From a checkpoint of a small transformer trained on Wikipedia: width 512, capped logits.
Each number is 128 + 32 x the weight over the matrix's rms, rounded and kept within 0 to 255. Layers, rows and columns count from 0. Numbers have three digits each.

# k: layer 8 attention key, 512x512, rms 0.0703, rows 384-499, columns 64-95
# q: layer 8 attention query, 512x512, rms 0.0711, rows 385-500, columns 64-95
# v: layer 8 attention value, 512x512, rms 0.0685, rows 384-447, columns 64-95
# o: layer 8 attention output (transposed), 512x512, rms 0.0671, rows 384-447, columns 64-95
k384:119164163130153082108146120050159109155150149158099153079147144090088244193160114142125089139148
q385:140128078085148147144108167130128094126080125159146113079153101137091106100154101143094148100174
k385:098117147124106120127128105130113154118186132191113166128092073110092115157138183085106164148097
q386:133122146091091175091143099142040125153118149096120152111138133186153120111107112136149132104141
k386:167144108082149119105145123120160121158153126150119045076143169058134182181108151223091085157116
q387:103074163133132129169107160074041154152063136130144199146129090188149148120178121059105121099142
k387:115100104118104146072142059186097056079118096158123151103144116096156146167064156141133137048102
q388:106142143096087127119131131121152126111140120050082085130132176139193173116119149124135144128130
k388:111049142108098158131080119090117128132183135208150129073142114104054117169131186067112194180099
q389:153158172181088142123190078192088088112133130084170145076139135097137078142104090116189097065153
k389:144146117120126136128108125172134108115122103126086118115065134090179106125095110155166134081130
q390:110130148187099138127173158139091095100116115118179162130163099120091144143130108139156129127119
k390:148200109125143178121173109165130133151087148133132155158116109169179102134126102196163079128146
q391:096087099106105095120080198123105096125118131189099201069131071076070127158153153104082164088062
k391:101116149126108079089135140071189128105131100174120130109161147109125144178151128121098124140131
q392:114115090056158094142074160134154171127124159146070163138123092107156091101117138106064164098077
k392:089050134134114060130072160097115138153129141128108121116152139064111143100130133039121202132105
q393:135143154088176156134123099067187163144096152104113058166065150155183116139130142123117118084189
k393:152139157117129147188128096137066113139090150080160144120110093149117082103105104133147109127144
q394:170194172151143154117189070158186085140137121105129032101071198130105142186105162110170075115187
k394:147151109151115180069205105144144142141109166134174110163099111126183126158072104180161085083124
q395:128110192229146130130189147161098096133119071131183156079181112100072083128112092144135138174176
k395:165165126090153149111136138133099163100137121116110158132124152141140130073133142142134117132140
q396:127127101174145137140185097125103090154185092136165122063167152133072143125178142110165112135081
k396:164149101094172178113125163127094096132170152177135134119166183109118171036156176095152153148110
q397:123102077143116086150090179194096165117168092145113210110215125148108150089159137136102154151077
k397:077057105146100059124092167145117100137161133137141108120161087090076122099113094077117191107073
q398:171136130166158144151166083139093142132118106108145164064192177117051085101106197167120095120161
k398:092157077136153109137124100143105135127150128141122164108125095160107109092140106130115165171085
q399:122070099119142106166060151176087097146216100227085148073139118095077194088155108040088212165082
k399:150095118095141118165033160098117094155115098128045160105146162058113149132152111056096162133095
q400:118104116110150143136091145108182102119113138130102136155112111106112095126106108123073130137138
k400:165089071113146125150101124152095115181148098131122172104094136141144136033152161140107094150118
q401:105087099174086152123111126130070083147119078114139182095150119075067074110124143134098145139113
k401:101152141140112125171104161127116143167132140140112163121144096074095101143132138121130154112133
q402:129148123124144092145146076148130153090143165147133131110119141217130106164150139176127094108103
k402:113116170115113144053125152094097159114122138123174115147139121082137155129138139118174117137107
q403:080142141104193126147145099168105134131112178201116147138105050152109069113185096136121128127172
k403:188057149098131143153129167080075145122137155162158172146125138121099187132134156052110140213061
q404:170148137112159127124105088128153144147085147017127104148111167110170126126164086135107128131174
k404:105203100166068098150167065191068140102191149114174084123118072151121080173112128119145135125070
q405:155085189153135165132134157131136125154166140176151092149152117059111176148122106082176151164088
k405:112144156068135110141126111122087126112080117139103127157106135075123137136087142146138104080105
q406:073175119164144116117155076158121173129120163160119159133160150141164126124099133125111103152154
k406:129096091141131106135129152112169177125129142110096135122136094150093149070174113110076153162138
q407:163198169150098130165127142065110127142141076085150146105069198157069171047107125125121164162150
k407:112180155160143102094129069080121100104137132179125162103164203136088144128153131172120114129110
q408:090147096115150103191123125112138134211107122160062132149102117190203137156132190123123076092118
k408:220163162119121150161148180132074142130151131144139135130105098102118164076134182128107130105152
q409:151143104141164119132155100177101119147159153120162131092134181137109131125155140140156097141098
k409:088122156164077096115145139079111177083132135096193124102133116084137145174145139134146105136133
q410:121149123105053118108096119143070171142120128160098134075117123139114077140150133133138119121118
k410:123122079172156144143161150121177063140139115113092134110186128096124164158109083158074114139109
q411:139070120142129128114141172121164156130127134105111061142094148105149185101144179108111093089129
k411:065137128117135092089147127161143113171098112150105158088110132161145038125109121156173154138154
q412:116119153185179094068127175174181110145092100159041157150136095113096150129076166116125159104153
k412:103056123126151142132123138128156179154133122142103142156081082143134157118131152121084165133168
q413:125154129118154103191118153141132175077146161097094115131131094121151118161108165115087096085125
k413:086115172153110133107060081116156107178089135117083091080130124189131153135132096117128169151103
q414:109163170103146142123135136107079144138119142167195099127165210183141115077130126176158068167145
k414:091116122109119101146155177105139097134138156091052113077134109093080066179101154158113081134112
q415:079104175169131164140134140104163058184083098123145098141130117151109135146094148120116132199103
k415:139176150058137143169158198109089123112105174137078087147060075134170153132153144153133110083126
q416:167125134159132146104116067186099126120122148134184060109124109148125099105119133119137097128114
k416:101107176163099117155147149153141094127141168152145153092174166113129133091103131121127140161167
q417:180114113109103148172140095173133122138166149107128120133106140110170172168149110143116129126139
k417:078132149144155129131148122091164115121114122107157121105142131148108109156070133156116125099095
q418:136141087089170138167144099170099148163121174117122112143114193147140136132168158135154103125136
k418:114171162150108084118161083127088098192150113133147138141064114120167207141127153155126085020105
q419:092145185129085148071099108106144135102081134134056139129205105112188119139135138171110111113075
k419:115127145135133138136117144085133126152130163162121142186142108166098144161115146067161175120139
q420:132110114154111128120120086150064174151125119197118102093190098195130147166129114168132149214074
k420:211070140243159193096144106149134124131155141165144132052109106154120136075119093116131050183146
q421:138130182040147155107099113122131174130100166149085104104188141150130103141170096113132194159195
k421:136134096110135129117116117065081146141164101146063126056063183089061159161133135103076079104162
q422:091114162179195138112183103145122183115116106138167133123207094152179124121122178158126130128140
k422:170156112143134099151143166184154111157186122140117203096100125118134142083168109166130138158158
q423:187122143122174096087101126171157119115151089132148155065126128138058114141119204116126089104164
k423:160120112066167140117166101102137107128087112071069149157099145080182104140105126182084130129153
q424:076102137096134109124135188125151092144157109156083170132140129130136118073116140117146148125089
k424:166062052084170100067115169140142093162133117126131131209133157085130089125158124136074161158143
q425:171191106071188063173097023139110153104171137158106153123089127111156090132143138104122129115117
k425:124075089105048103109072130122141166089091123090130162070057159112113100150144079113133153084096
q426:093147121177139123123156093118056162086144117128185117121141108121117075096147137156169163141125
k426:162128094160149172118139175112109133096117171157113128118133147109081120125109117132176155159132
q427:116152144172137145076145119119124142108137108120125112131104084078157066116138129111146166107155
k427:121114092109137135198081129153114106162111074139079168091097110143111135145141158085141159141092
q428:085162126122117120138171170121081110141167109205137142108157150166122158159090146137156129157111
k428:129121120139141158109135129159158067110104127107165097144139133102112166117109144172122107164096
q429:127082117184134131090123124119155143142144152100140045177075137114169085122106120153147124104095
k429:135089122161143176100151188195148108161098080105144099165117064159142109101151134153121127105159
q430:099105154112116189156145156051137156110073079115103141111098116108114055120088107153112118099107
k430:161125110155109185097181138162049104126133150075143191057136070149125162132094175124181169152138
q431:098133132112117093160117165080159125095137127145076143158113096075144123157088115124099130084138
k431:151141069100146136127105095151172053133131100160123163104118154134127111158088073118134184160118
q432:123123106156109142159147120148113133130145090134142160116096144107088157075165182104145109111152
k432:121122147160160069171148137091127140170124120125142106191129127093120118173144183141115133108149
q433:091128128076175102195148166118034175110129145128084130163102103136115122145124065183134120112162
k433:126126153107150154126129078106039130162105091109171097178079160100093111188125181121102108141122
q434:094142094179137116153163060153066176090144138102164157128134107125160122116198150149176124097102
k434:090123113149163115122130182189146083118111102159155165083150116144133160086101132114179159111102
q435:068139135191109147129128136206146094128121129104114130110180161082089092051169091153159140087162
k435:117115166192097114144114154158107100117176158236127118118171101100134090068149122109158169078127
q436:087086117118185173094152127061005126147106166115128104105136119168129123104152081158161159150119
k436:195110083092137113224135136140130143148091120169165134075135213106116142120181070113166069103110
q437:160162129138089099104108093138202149100192146075115132157138144128131106143135138128116132130110
k437:063121114147086123055141083177147049115164163163191137103152106099103079103135085139130160118151
q438:122104115119125142153137189117146099110190099073144138066196135130133168102144085117090139181148
k438:096148108090089091095099177151149134126089174151084124044146126121126097102147122144132138123104
q439:101143150126140147111130110139107078167127085185094170082098151123067129090115133160114097113128
k439:177089182135092103187107153115118132092098175086108121137133089151154140145135112132118153161153
q440:127112117095125077148119161096126150102127145131151141129196138141095109147117085133092213129152
k440:140205107158031100072151128207077212074182130136106108114132106176115113079150119147147123151157
q441:140087105127107198124102134102129097112127168067120143140131080073111147107145131135139131093142
k441:172123102101156111205081094116156107131121165151103127130111168102154139131168118096140103145102
q442:132117062137171155091159130128069114140179165152141113092128160113080160079100108132135199153149
k442:164075135139109138182065068122140117132113202114118089155071156178152124094168102098134082121189
q443:129119131047115191103110161047163146094132127142105173102130108160102053110127106142083116087148
k443:048182100140097129157141089051137106170121131132131125123139102119073074193176113125130154116075
q444:104165143086113060193137170095173148095114071093104162176104176135148125099138117152122089080133
k444:143116154183108168112132090156157095057159039150178148140129066155119107109096188120134126151100
q445:116142157182122135130143124161060103113119109137167158109122160111053128136109134206135170191156
k445:114090144156135116160100117149150127132079153112112113147116185137068114148129132145111149154141
q446:103091107118086105133125119115135146110134192147178084180113160109177083113155084122137099146124
k446:153125133159140068130109157102107153154098177099141103109189120140176102139121137121109142115137
q447:142135093154113079159147159152113134096178172143114169114190096123092111134179181161082073104151
k447:148088091109107141113080160120094116085166136150118213123109165134123063073129153145111111186124
v384:153117126084158199181161090166128162108138166122130141096165123132164190122127166113101137103139
o384:191149102168121139162085134165110157092095118108201177129114204149186135153123120123146112176154
v385:158083162131094184141127052149153081172134132107109154141104129123045103153150090102155122138115
o385:145166157160119197170119159143137158123095078111127150081134142118117142118095107176110106150183
v386:074114138112183064091125163093170187107160081159119146183114140107175178148161171100136149156135
o386:116153074129165166141137141171119134102157139141092139166167173130109150126112125088107078184120
v387:188177106127137122102154107138148173093152159136084135099106130124119148104139100176129075077083
o387:100138105160134164143130109130110081127129057167161127108133093132116113117165164097131088135152
v388:116122136094142152166109110111172028143125074148075103079150101120122164132120129138133103159054
o388:084108168145118070161105136104125159116091174117103040122112067111148132184070102133131159095148
v389:145122137184155143115115179149138091143093041117136151111158100162106095085121153125159153174119
o389:123130130135183151195198138132118109143133093120141150089119209188088166044139144085158157178159
v390:084105193038051057159128173086161089109120142134106111212202149131111181136099134124081128144145
o390:028164185073114136138142128132195122152104187139088145120179168145133111123114168092065114091154
v391:129070178108157071141078128147147110138111141133099150153136166135178153141060098118130117134112
o391:096117124146110140142123167096157172118114174145098120126132118137101164146131128130197113175075
v392:104112165064093153070119113052184056131149083169125156116120184137112158072082160158091119119134
o392:060113108103128107134123103088149153109114098114118122117145169135165110148173181132099159118078
v393:070131134121111140097134182201096146135117093105163086136152115139056090095085127124174155178147
o393:189101168103172074131140130149132111122129091066166118126114201163098126072086142050113089133166
v394:083104124135191225095122141197126114201131083138095157141143067138125126049083140121131135135065
o394:113106179116130150126148142074135170089106142126151165129121123138106131109106140117161153157113
v395:142171136187088154125170135181127125153200140110171128084140152083165178148137174130113154134114
o395:087129166131153147168179064154107094108161177130115168111138103154055086079125163071101138100133
v396:132164120082127092162120115049094121147125142063098098197128051077068072181118094158099117117107
o396:103104146140117169157139130134099086129132105106147189109145137126116101111087117108081152102116
v397:099153116168100132137144157032128051131148073092183142163159154149115132101051165170165157209171
o397:057166130165135126134215125113144111162093125168107111104071096106141189065142114102154209063200
v398:147137141150222158106151106156134078132138141122172119137084114138168066132175148141088144105147
o398:151120103141102126089153153139131086093086086082157132096161121145192125073164132210161159051116
v399:134095105091200151121098102064114159119150213125158161072099138093141000186206066132132112101141
o399:134161096182079194118161131150103080142128124085142090116129084102136115128164159191125167136086
v400:104132160093084059101146137104135074109135163117165139152183097158095121132104159147090150146125
o400:063134199105127155121101100160181067154145189183123133158104119079117120123133160078136138139182
v401:114111121131151144097106076094117145126106130145156095129085046166154099151168151130096175108114
o401:159153094177117146060065155085138138059126134071104183156084175175127178117151093149128132118106
v402:079182143105069134156139172113107119070087086108116093094164079167169116173084115054158108066115
o402:135091150165198131074121140129184094177133066140117166120140094143113118141105104116114124112137
v403:152142099149094136080108200140142143143156155125115101143062151135128102111159130114119110117163
o403:096180130128140140140138166108117181127103170145147111121126104085162148120114097132144107146077
v404:123122123113132107112123116111031092126130206163129135095065149141062102094111106189122079095109
o404:086152152089134166173165114115153191090138092141187105136135096158136138093133144123085124129121
v405:159028148191131128094141115210170154122097143160130171118035135139130125137140218143131118142112
o405:144169057130174119088068119114163154129090114085115073124117134177130110072142114172111098099190
v406:093147063217068109063131221103147158140069076119186145204193107138120136121110121158120138192181
o406:142197138178099118147165117100103082042099141127170109197141138103112099093091129130157082186119
v407:088158130033144201163115126174097151138139144087094129066117102184206137155169194109131124109090
o407:166175112175101119105118099151071078156102119105146164142149079082092136173102089129125103109047
v408:108159133134119131091136156177163093128132114112045095178117182190131091116192170110141090127122
o408:121093121121114118167127104139219199131079140103184109121127134115172100110131090142122087085140
v409:093125168110082084098106180086164128122160144118123158103159131117173126160142166107099080140087
o409:113158077133152186180139171119074108147147132139055132153101165116133151085171123119143093126174
v410:168114146192179082144175097198161099118187131156127145071150142116138176118113174135071139165180
o410:140112143184122112113159126112238072139149146112119065071077174140168155085144103172115086078140
v411:128061132159216213127139146154092081084108084092177147117131092178169141052039166124142130139143
o411:173107158170127126109107158158080128064150111102146175122093148125074141071104143138184183170149
v412:102089133124098081104106106140161095136154138146152109097112104151144107134188177191111128144146
o412:127147088114170155082060121132134103149175092138074115146148108148122133125137140127100107132127
v413:178168154115106136147116132114107198123150176121119116077114124116158149066152145154118122123142
o413:154120107145085103070099097178134117160113139136143151165194108118135081171104159182131129125048
v414:114143138136165134083117228072118120156100087167107174104110091154118061165107077153140078157095
o414:059115169135094126120097122156128085103140138037120112168110094095179143084061171123127149066143
v415:133088125171210173113111113089108107122107100076153199079170128152104037128123019129140148176148
o415:126132181166096168125173127137136098083170124076132127108075149067110149086100169129134135102158
v416:078083114131085077138101144116195096130151117093148113155181160090124172169064153106085138172114
o416:113112162088110094111111149135134150110159137133085164113126140123172157078158151167139169098165
v417:206148139086146119125164215171174137109150128110108085109046141077131151085131169112094076145123
o417:086097217079176112107084165100166191089139165182083181146166061131131141170104130118086109159165
v418:170123130139170219131129142117148108124096096045155122156077144108130040117137146134139117124111
o418:119156068132115140076123126144109143130159157126148194155182083163138121107077165161181133148181
v419:105088147087131166097100086151106109131115109140086136068092152180138141146045092123110152131131
o419:154114142141147162108071167150115142129104083143111152129127116157132130063075183104142163174112
v420:186056185098097097190120136086161128070095107111148104192097170146191069127138146123089156192147
o420:097135174127111147133130153145123124115151133237103118154155066128120148130140149128130100155121
v421:182141139105136150163116094158175116148100131101086116216082156111088103107098084069158138119060
o421:074156152113169117142111132128121135096108144117126168105148109156148080156108132109090186149164
v422:156154111089107128138146089136106145161156176155137104125067143109121230119127159088156167109160
o422:133118080136146115157101093108143128194093152098115056115115100139175159197142081135124139088132
v423:182176113159158197189142071163087112142110117121143140131067102126180121146140153138133158106124
o423:194127093125130103128129136095138131146125120156119124153155104104160165158101103172141141131096
v424:098127122093058047159101106110154137149107171121070084133087165098188131152181141125093105115134
o424:118110112129187107178133196126146136109110055212104106092181184192160128140114125128110137161111
v425:092079077183086106142118167041133098087144126172205202103197097080082178153139072149180115131117
o425:145118167155118128106156126137156162109161112112144111133117199116114119055159159150180143079169
v426:044175160073060110127138156081088129107084113132115120087140135125183099149146110086149114039127
o426:120151124192129068123101114176158126095166145106138133147101108081106152170152154184123103084102
v427:106159071082164199109138164132140156147144121125108165092159108153152071070131140139145075148132
o427:149191102099105180061103159099152142113146139069168188137096106163107083096148154153138094108082
v428:083116131121090132125130126125192108095143064128100090126161118141121156093165101125090145148126
o428:157086116043128094160134157075140094131106114168055086159125146094163120064118102117160158058142
v429:065135117136161086063085157103124069168120163170088208148120084121110127132143106162120107142124
o429:145183077141086148135139149102059123068122086123123066077136072091112133090114147075196104096164
v430:138089102165164136161128078098133082196139047079131154172115171120087186108036113147107108121100
o430:171109145132154133165144115117137104134112135119133180068137177147108139142151088082119118054198
v431:145142104133158186177127091117136144105095149148160105095143125093147038127207065124140129127116
o431:158153150118103137105089120112144102207156119133137126137121092120198141146108155140165141139078
v432:167055193165105133115113198087161145129127160146128123139102120082119087109146200071146117161096
o432:144133148059092127165071160163141125138170126135100139137126125086111109114097139119171113124148
v433:141086160146106169128120163184145144184069172129116057127194102110158177093062153110112153108116
o433:110131066109119115156129056092100126146132177116139047117061145130134137119145061154143155172133
v434:110147139194134115134092146223088149042079045125148181141205136124149132130098138113167122181148
o434:118126089149124119159123118136161160195126124094175105201052171156123133084167112137204128155138
v435:154132211177137104244125123097094144116124138131129084193084107116127169134166097114097159166156
o435:153135127157137134151127170101108151126142137255097109104171139081097078107088175132192119191148
v436:106104144119202171095107164106139118086140058088140164173199132148168080109167110102127092178093
o436:199113164102091097088110153174150118131118168081120219174107099101137160130087210152134106115124
v437:145130147142141227105143122133153093166127063113152090170165178148100145179131095122131129112134
o437:104105163144151072120168178123136159073137165123117114115121138112127077157082188135160144083092
v438:078122097124142209062102141199098162158121090113127053213141147088160166170070214075109142171099
o438:127097156162066058086142136068158071167097156119116122057120118114086137158179117205119124123120
v439:130129165107151174127140131138126046145186104140135140079101124070097117135107100122067150175151
o439:107126174087125143099141164163184152106168134115063098133176099119177127105127162092196098107170
v440:105139120147084066117121068155117123181156137126164075157106144072131180131148143139099124118165
o440:104087096082174115137081111071187169152086153134101093130101142111176167149121112103103163077151
v441:109163154084187149166087109083151102093147180094151162154030193108151133100161094157128105154147
o441:158122120116131164132081152111114144093168123171133175135166101123129138109140144077130103162110
v442:094135154152126128088169156115078108115111123060109138198121119184116089134100155128093109157158
o442:145144144168088063086129149143101112051144171113128157128092120111114121105074180157190061101129
v443:126169160121054065044121128163140149132136135169099112103173084163130100134095145116159123137138
o443:141122108122102144148098178114130133113144132158144081177107101147147147169141147144140106089095
v444:083103144154114099121102143140174099130137115142135117119114117083129142112158055139155135102148
o444:096152128133129191146089189134103171073123066130082141108161125160071144142119122089136160069128
v445:139076137071151110130147123089131109137146110100135117140182100140131157156094173088138143117093
o445:079130201134125118112080089157170152166144154113087144111103197165157103127175079096122074101094
v446:030105090171153102142143057111102076135100139145159179153073076029168118155163100061139146123118
o446:130132191091185146093088153139134154187106115072102192108129126103063113105082150131168160158118
v447:114115143115121131139107249164127128139122100087149176075141125131136167026118149144140140209081
o447:167122178104107141113071090129071095146090128142123164128121081219119141156204078080115155182127
q448:156127144075193134155123188045183165162170067111085172137140196185125148185247112191141027186089
k448:087173111174103138091159114100130091125097102140133181125139138126129143131120148157105131129072
q449:096076114098146129041087151120038120115100191131141057131074017104123152142130099073094172122171
k449:165161165047120139086165135099160120155133189054146052141159197142193179111154086174125060114131
q450:218166088139120087114087138156055129127103230091132094224100120136162092093105113106076093145129
k450:078135118148139174117132147144127150094166142139147146047172128167155117116140149099092155139133
q451:101142139165110088153121090132078104111117127159168082133142075090158145061065170157155188150164
k451:121136090102140111144077162138133122073194166157154102101141090109100133108125130046141158138117
q452:163144122084123120078122141173146168122087197098103111162030091131145160080040132125114129159095
k452:093137109160130150147045105129090163128177135170110142084088116129139065110195128030144121148119
q453:123143177125124127142159101111094023077107144057195067126128129125160115148095092147158139181128
k453:165132128106102135144121112148172145154137130140102126127094094124103072134147135123152088114107
q454:194167151127155069163099083100084132116108158117161096125151138139185161112107130109147112157168
k454:092140129145108139185139134146169142099102116087096104148100125099116155129084095164157168111135
q455:072132186173144157133211090066146133117120057117165156075231169151099171169116057129154094122151
k455:147159132134098146049166134108127165103105124088173105138079123154133141139121092224127095083131
q456:126107049144179134165087167073129132110167154168060144109094110115062105102083158073074134141154
k456:107103106135135116156112153116131139138179130156154113117120097094153113110175123096087138153108
q457:139147167120133114160131110153157139110088162109125094210089111129176067148123083094146120096168
k457:154126141132118102130160120134161163139109128102161102125138192083168133150065098146162119180174
q458:160109076177173111112089137193149135085131161141109154151142124098137131115125136092065129122107
k458:088094149132138134136133116152157146157142104095156100138131111083127109128135156068129169104132
q459:105101093136085127138162121156132164111108125146178054141044134138178177159149146132191098169162
k459:124144116129083174125165093118163156090097123148170071070110178156129154142127080177163126146162
q460:133172133143124171105146146138174090121088124105135124164147166137180135138135087170166074143119
k460:123177154169117154152143118102121125095123122151124153128135099130099132135138146126129132148149
q461:126117081128126146105086154108068165138159160168125148092096117135088145068166097106095145144061
k461:115074129124145128172082122106116148106168102144121152123093087087098067086203181051111167143087
q462:098126153123116136125175083180182120108166153113171060137126166167165158210141072123119131150149
k462:111106156156127132108195130075207145123117117113105107159130070166102140169141170148190089123105
q463:105156156087062063145157153089141177136079107097121079143119159158169178167089122184172048081145
k463:082142161093123158099177122128201099095122127103180049135141119109109137138155130192142123092116
q464:146114142102126098116114137059130140151123126182138146087114057085147098145179073135139142069129
k464:153160109082122132058136108112029118090139078165125127114065172180189212097105128152153157216182
q465:162173179139110142091071133141106131144138157158143109108152163103116136060216179133120168100123
k465:093116104088135079116094117125079124134145110222108113113129163091126144117157044130156108164105
q466:150144140120115114130139134168114140126175137098119095133150119088135148134162144074179112129126
k466:189168111128120133137094097109029139129067140169135137079157083189102105085148111201089085145091
q467:133144053117152142129097076134122120129111070093100185126130140108169176153051116116091122102086
k467:169125084142134116148140100106147100166147123138103064113075133149130118161136163172119136142128
q468:141154194091099114119104130088179149089088118089094118067164170145138093096116153123094128153151
k468:146091129127074067112124131087164116111127080106159199118151165155121134115106106131098161057142
q469:145168144113111109135126107156099107129135073108146167173103083178167087134118085133182111116138
k469:098113138125059136145114138079079141117192120131092140123147175133147131105109089139139134117167
q470:122142112183114146065109114150051130099141148104178140110087199120114196131145111072149138111123
k470:173136137140155202112171175167122066124134108135115130135163087168131059100190138105107148135112
q471:109095144112165079136136089125127129111167092054136123160165128178106112184132143110150135118134
k471:151111080112132146141093168124081116135146126133159112134100122147142105115111146126136072069137
q472:121184172158113143186088107155139181073133112122140131093147128110155186129157061108169074086120
k472:136111165141172135131089134085108135079108139125073120148141099086108098183171116112151094165065
q473:167160158112108132138173174101183116085113093072135119139119112106142131125105090122112144118083
k473:096149156124153132186130113132145115163124132118157098137076147148143096151152104137139156102155
q474:114130157128113100138135145159138155129123085137170134219090094097121144113172137111114146108165
k474:187166116109129127146121153090166089119154131134157154107124138118097138163136064087135165182116
q475:121143076225120083180182118186081163175141158160158126177139098098173110110153165101130089129113
k475:125108124131153161159114133073120057086148059079111157095158092114095107085184150078151121080097
q476:122080097135113116135129137160139123114161136113128125083128128114101149167164202058105119090147
k476:110109114127122082137124132125146119129169071130081079074127166134156126147105093143187140140116
q477:124137122065139094110149094148169142136143133194083103181127125121209123082119189120138068100135
k477:166129112137151163219133147172189153184119187115169088150139116128101114120141113145149136148112
q478:139151124164075140198112095121101066163143122189103159137168094113137177122067154121118153106138
k478:138146071096120136137138156180152119127124120030135035211151126120083195119145115147183144100120
q479:136123127144126152102166106143120080165106166109113112173086133183194063095116119069131099157205
k479:129115110177142139142106131111094143078107106087076139142130180161101172130120146134130149160105
q480:163165163154170122131118090207125127072131083112140158076192161118076128113108090147086123099167
k480:111121185088142128125077083092133118123121138109085177175141098167123200145197169140109159162118
q481:147163107108156162085157147085136163122114086145132114121148111096155141117093107161185147046181
k481:164158164118092153150135156163141135099154138081117130117098121094159152153061090121148124121142
q482:155120152107233038162118156161095157112109115106165070099160192101092126091148106122103122124081
k482:147118081130153059168134150145154119117117144168083118160167128075133117073114174101132077102091
q483:120138157091115125110117086079096119089172131098113119107148132120130136093120133157110166184091
k483:169122120112171125151113075071102128113106105091154072157134144178144101177113119121099164108177
q484:108128085169098129104199136133192116109153162161145134144058125147150132109102184093141188112157
k484:133121083162149179108080131120172118097171087179085171087164113107071078106120107094149145182118
q485:114074113132067171070069123103115137130125107129111115153156163122160144174104163095145132118098
k485:114138168121062127103143123113119160077165169159091133161152150152106131108080139112108095151180
q486:112173048096135089182109125191091186182170076152189095089130191090093106103138116129128133109168
k486:093079146159119061207129180095090099161144154144173193106123175112204114199147140141087080127138
q487:128136163171084107086159122132102073133135137095125120128168151134125133092098098105137091103145
k487:113146114130074111117172106128098134129129095146101134153166125156127103115119062115119102103099
q488:128111099101133103194059106086110144176161176173158068129137138177114164200216109122114103111093
k488:153116151160118058094130140111103128109161087076091161145106171120156188119083128145136151099112
q489:083164152121103130118129180094154136133151117169113131166094153137126075101184156122188135054187
k489:149147171131134154126127181125153147121096174176150108142111130145150122141086135140106102152112
q490:120130119069177077142130109125134157104127078136158182178053137077131182129124118122198153093088
k490:140055074103124176089110152112145167167145120094125133092107122167127026124218131064129116105161
q491:108103146108166108164119045111083097168144154109130115157107166132134126118134133103180064142101
k491:128043089148151149143110123145122180129113164112121121160168139110161206214124108091181116065106
q492:124137178104096108170125145099145109114164041134113140153165118099118094117131107165131142108147
k492:161124123110065136168137134099154061127168097146148132082080217086135131131133171202130150086101
q493:070132165130195148123094131164136113075155141075086126138152187117110135151080138118110168110086
k493:115048140121136127101124105095171126137092119101149061136112125167063148112138208109115071057116
q494:150105171079155091112099170121066095160091217079107163112126134155146104101159063139153094141129
k494:119094126114143139139135138123092133095130121117096069162120132120106158124115145142108149126167
q495:143150150087129066132091127157094135122180164152167185133152144184115185125192107118127164140100
k495:093103178126149120117119138095108071106134131128126086115087135141163099148084101135112122138141
q496:174154135166139118136111148115097156129110154165143043128098142164155086153119188089090151063133
k496:136100155125078143141115091147069104115141106126123139202121147120051138120170092112117093171144
q497:112103122109090119155072154080043168065121125112134190204078169145165154077143106089147118144120
k497:193157150090110144090124117099158153096143120107199141106130157177153104090183087112201151139153
q498:114186187153077110139112121152213088142129152106117157188104133195113120145191022137126160142166
k498:133154059161148150187136192193138089101174191158105091113074088088082115121128088191182173142149
q499:125104093128088141172156092169111089130145109118105103142202095164158123137183150139123136014093
k499:174166155082101136126145072134110109126116175162124115126187169113111147173109175137067082128085
q500:216120154156149098096101129147130105157070134100161110151120126159167165107185092100170091121101